python train.py --tie_word_embeddings=false --extras=["local attention windows", "norms scaled by depth", "capped logits"] --max_seq_len=1024
Each number is 500 + 50 x the weight over its row's rms, rounded and kept within 0 to 999. Layers, rows and columns count from 0. Numbers have three digits each. The size before them is the row's rms in percent of the matrix's.

# layer 2 MLP up, 256x64, rms 0.185, rows 229-255, columns 0-63
102:449479462406532508483566448556454433472513469552515532566460507494370500398539499518469561518544483509553484502495403449591517601543529534444461516415427491437506464523455538555487494498529608
089:448438544473528486508481493542430449563500467468469474513574523529525582560542471469462597505464557544525499460518521408403391466547481528654543484542482442547449442551454535477541545445444518
097:473375512439570530522488532503488471526514476439483522536453398478463389555539566585439596511453535553566517467542555423544440515432630487488473455455455504498490423450506513517484467527484497
087:531537444531511534451553469528444551485449517520484482573373489535503503430478383523488516480489561483601608518460467534503585502394524474520534490443393555582472524495603499559490481490493491
103:469453574480591491533452503524446484511479491522399599497528445529488411597495497469563540452581516500499551509553427556504467460488536494531439465457528603498458524463501642599476445517522534
102:562519479458549457508483522505514542490498497499459474504505553524480392455499455506454620540506551483609592464430426570424456558467589472454533525485422508527461556427508499594399434533519492
097:516439513466496554483587455484448449519438379436497499584463553530447487559419348547388496513458527522538565535433545476494563498511529509487468439481508519604477548477569501491457490533493478
103:435448527507590449517548513493425440491447426444559525495537541463399502547452553558497510552538488433533455489525485495616509547555475487474513435445412508488448402585568572532540575494512541
088:447475606457562462494418569487513495460498551464497666503534541533452479559373545429499561527529428533462464556459428427552482522492524469513454465457518535487495451584475560528541493521515465
095:549554526459589590418440455563468468511545443503525540536541413523481548541460458435498535535508463458599427423465482466446554622506587518466475453498519539555417524452498512525520417496548517
105:418471551465537521532377499549495535440496441595512517561544563497492465575518531447463483556532554498500598498476464441516448520393567496470579508465491583501447452555504462538538418589553467
102:520426518459505579472475407492516473496492469495413509539536488564462580608510405472534578517501546527549594509454465527534516525562550502562429484384481526572508507551538495518545454580511608
101:481428497470518461548561499529485415453472431391489552499559417506549509549508479547450548575388444540520556545473477506581466567539546474590493441466464490509486521514640542555556448524499496
112:460463596489509448498447520476499558418461528455485520609573550485443479520451458498491562446610522458516570444548377471516440594584528488534513501523474502475417433507578532477490535578505501
114:517542513502509523513552445497448486560486387436505497570558459498419538556469430460447522477525478549511536500396500446610530546543526449452491435485457498434444571556584477545556569474387535
089:443538538579575491540538497533408480516476507438518515629514478526523414497414538536469503511449499447494480562509438497501542530475576413534510476494488491601366457545553474592575504517433499
110:511470534511560437375519496499481374472551472521466549598516459517419490454511521589419530467554537497589522434500516488546543599408527528452496521485525513403455445550540503558499478493568510
095:480567434480498482502433476460432448486463492557503509551556425614469537488416537564398454450616468464536472564488475540490466513488452501457419473410381513466446498527488536528486557501426463
091:387482560523512539393578495545427535431442492525525508491474581539543445504530486453490549428499540432463492470475509506592505523451477515573418393505468568432459553411447493536419507541495477
099:547517499500548529518508649560486471510589490369534568500522494530506473568438505489476566539498483517542540489464508558473502517512569504524445403538412545421397467582491506491434484557481582
100:491567566557532428585447544487409556567460452463472478559503580467496451516415497491512522550537587465558560508448501524575414560447556481536503442561494474488488426462543582567557553537447512
098:406594504499515479491444540576454479513547391490432555637528473568422527585462575478500584503512509452524499461484538559507487587567489529590520434514543508497479488567472534571462503471482491
090:511459468515485444462515496498425607480537459502490554525413580459429588472485432410478456433537641538586522470464521462442516510503488490596451493498529543500405412493530504499487559549484541
098:489540470517547555499555437570522509473451521445538580566540541548485420461493492485483482578614454530523466496472438497531555560545488465516538494407496525454519472589504623615503557605463484
095:415531545445493509462505437496483574497498492472483504504451497460555442398492291523494531481514565442483485513495473561515575481394505496515527537429488531572496512610457526508461578512473515
097:480481618496540593487544514462497418497548499456507435528583492538426434497543476492546557501436538443484546543454402535575526588474513536519523453467522504486438431428488630527455584502533512
111:486476560620605484492488542479407455506503422564426498566530520542541555552454493486423512561534521561484584427511491462516487587559505480570524362474529517585506457484538518538501503482485557
# layer 2 MLP down (transposed), 256x64, rms 0.174, rows 229-255, columns 0-63
107:560453490584574515508561510499418541599443453534445471488536482497365560446471447459459537498538562539541526433398566492542503486512498495554513481528482530466442347488555516567526497512514531
086:500547477577492509492456439434587530467508561511534575500462540412418481472450514548470512514590404450447533479523510511544566505473485516506478465484532555441534584464544538626572418597555466
094:519497522477509554513517527552531466513449549506605423475538468541496478438446533603481372457557436405636485475549522420483587458480506459504562511484517457511516490507427447463477593456472488
088:480432487480519447559493530433517575509539527517432495506585532503509484475540498421501494563432440570523457466485416555497508487560481568497439504520588532512512500508390386449634467512571584
104:470556430482492501478487459508475472405452540432509512416550487608500442548529596496552523563595553528467479517437450556481462443525469551551447571462606545439506538548494545429479568507500579
101:534504483517504523558467567456530479519495547438512489442528516420564426525511527547430477435471465506364559553440443413515458525524568409445478447491535489490473491467522539560660443524513553
098:567530519470521531437550450530452492440478462540415546528451505533560444533499544462618500567598518449498470433570471394543507538490483434502533547560549400492494481532399462493458563463550566
104:563561440411448580478484497447538519484455542497449487436569432501484466481518532558513481485495602456472432504446583486523520420461520550545450580502458382505549441541403513555589515439476508
086:462413507456518483503523505537547526493532512459484461511408483566452512473533525468530500476482509567576538472510502541430505547453480402568515563482552520652517478562375529389433565527512577
096:466531498425470529488517443391554517479495506511466495400385498579549555509518477488497396540527538469513462447478466498507472495469631584459471502519398550470505505481438511463433381553450489
101:432460442451480506598400433506623532404518472532552431549482518432502585485513476555521479534466505513471491581459513490473543459493556473503543533529528486549595532550431392516536476528465409
101:508510403453470463488506415457452524477476597526590504466550430419387489562548563555512472535510479529511470485482535459520444539510417638475463524444526496476565514548454525549571450580508459
103:607547542427440584463433553494576525505537529387484513396565497507544445412461550575531536444409469523514495527513514485514523490486562452491493483480465452540424499423427500502572494491496409
110:536504500514505532543534476458490503473519508435570466413509580568414466531440490469416506453615578494544493553375490487531537476457575460476448561540442399514583505422431504521477531437522507
114:435505486509511452508499505474544409491462444572589426528515516589540496417515440433496548622502556530465478512449541594585578499507488450508472421508470546546485524426486368484464544519471510
094:504478469533400524466486493542421486453565551594547538464529483428497555509564522512504490464507443617436552540531459491451429439455619505482546511541511527558436522507458568399426491428488446
105:513460454537530564481539486452585501567537576482575442445494467509524533514460512520506483554529468535512460470431544495461506618453429617447531612497467472496527476482638508410502530588536503
090:527571598447439443592557573430468430492476464408581543496428551534494491520499503486540513522465463438508567538521489451492490458518466496420549461443582538511540495501514439417623525501551567
089:558520445405482453543556497445554473440562492513448484507507397457488452432474453464503456475517439512514539451537439547464517490611404542475558635449481478586536544501436525436482550453474457
099:526488500493489516566450441473448565485463609536521412511563514484585464429481452541546438422390502383436454492498450490525504483498547464555565477478456444508534511576513482390416471484537460
099:529444491563564434523502447516546570392441587480450569455501506414471522412481471489411578516516524469408516498412550451506488463485479544527489531480498505469528444494487527571554491530555354
104:504499415510521393497489557473495589436587576436529503446512456437529537552559539507475470518523594524471595487445468444561528492570603469421501592486552480467478553505517560554542462555494461
091:576462547547498542551483527470605499551459454432463445476533510484490499541554513541427547556483439497415520540484478480491456530461529661427555523607570542520489548481436524500557412526555466
092:515498524500428481475595507448515520539562535501420411513445521608464495417532494521585525480479618496531443463434495546421428438518590541497559539487522498608490437482432453483493557476457497
084:608464470511463482612465512516494464495463501488458581533506547541375475597471513484503505555556420590521480535496524479482483499572595451466486426574462493502442456462456483594532464497603461
100:451499512512529526481558444465528552517450621461512495541434430469446507599565557477462463472563526505524523362486464458521519523501426482530573539431496481378587462517493590514477529564527454
111:506508459464487524503435528452504604455494541475480494504513479462412521505514624455447348527589534454510476514527412472432534491576499450450425553452571477486579456496553508546576463562494496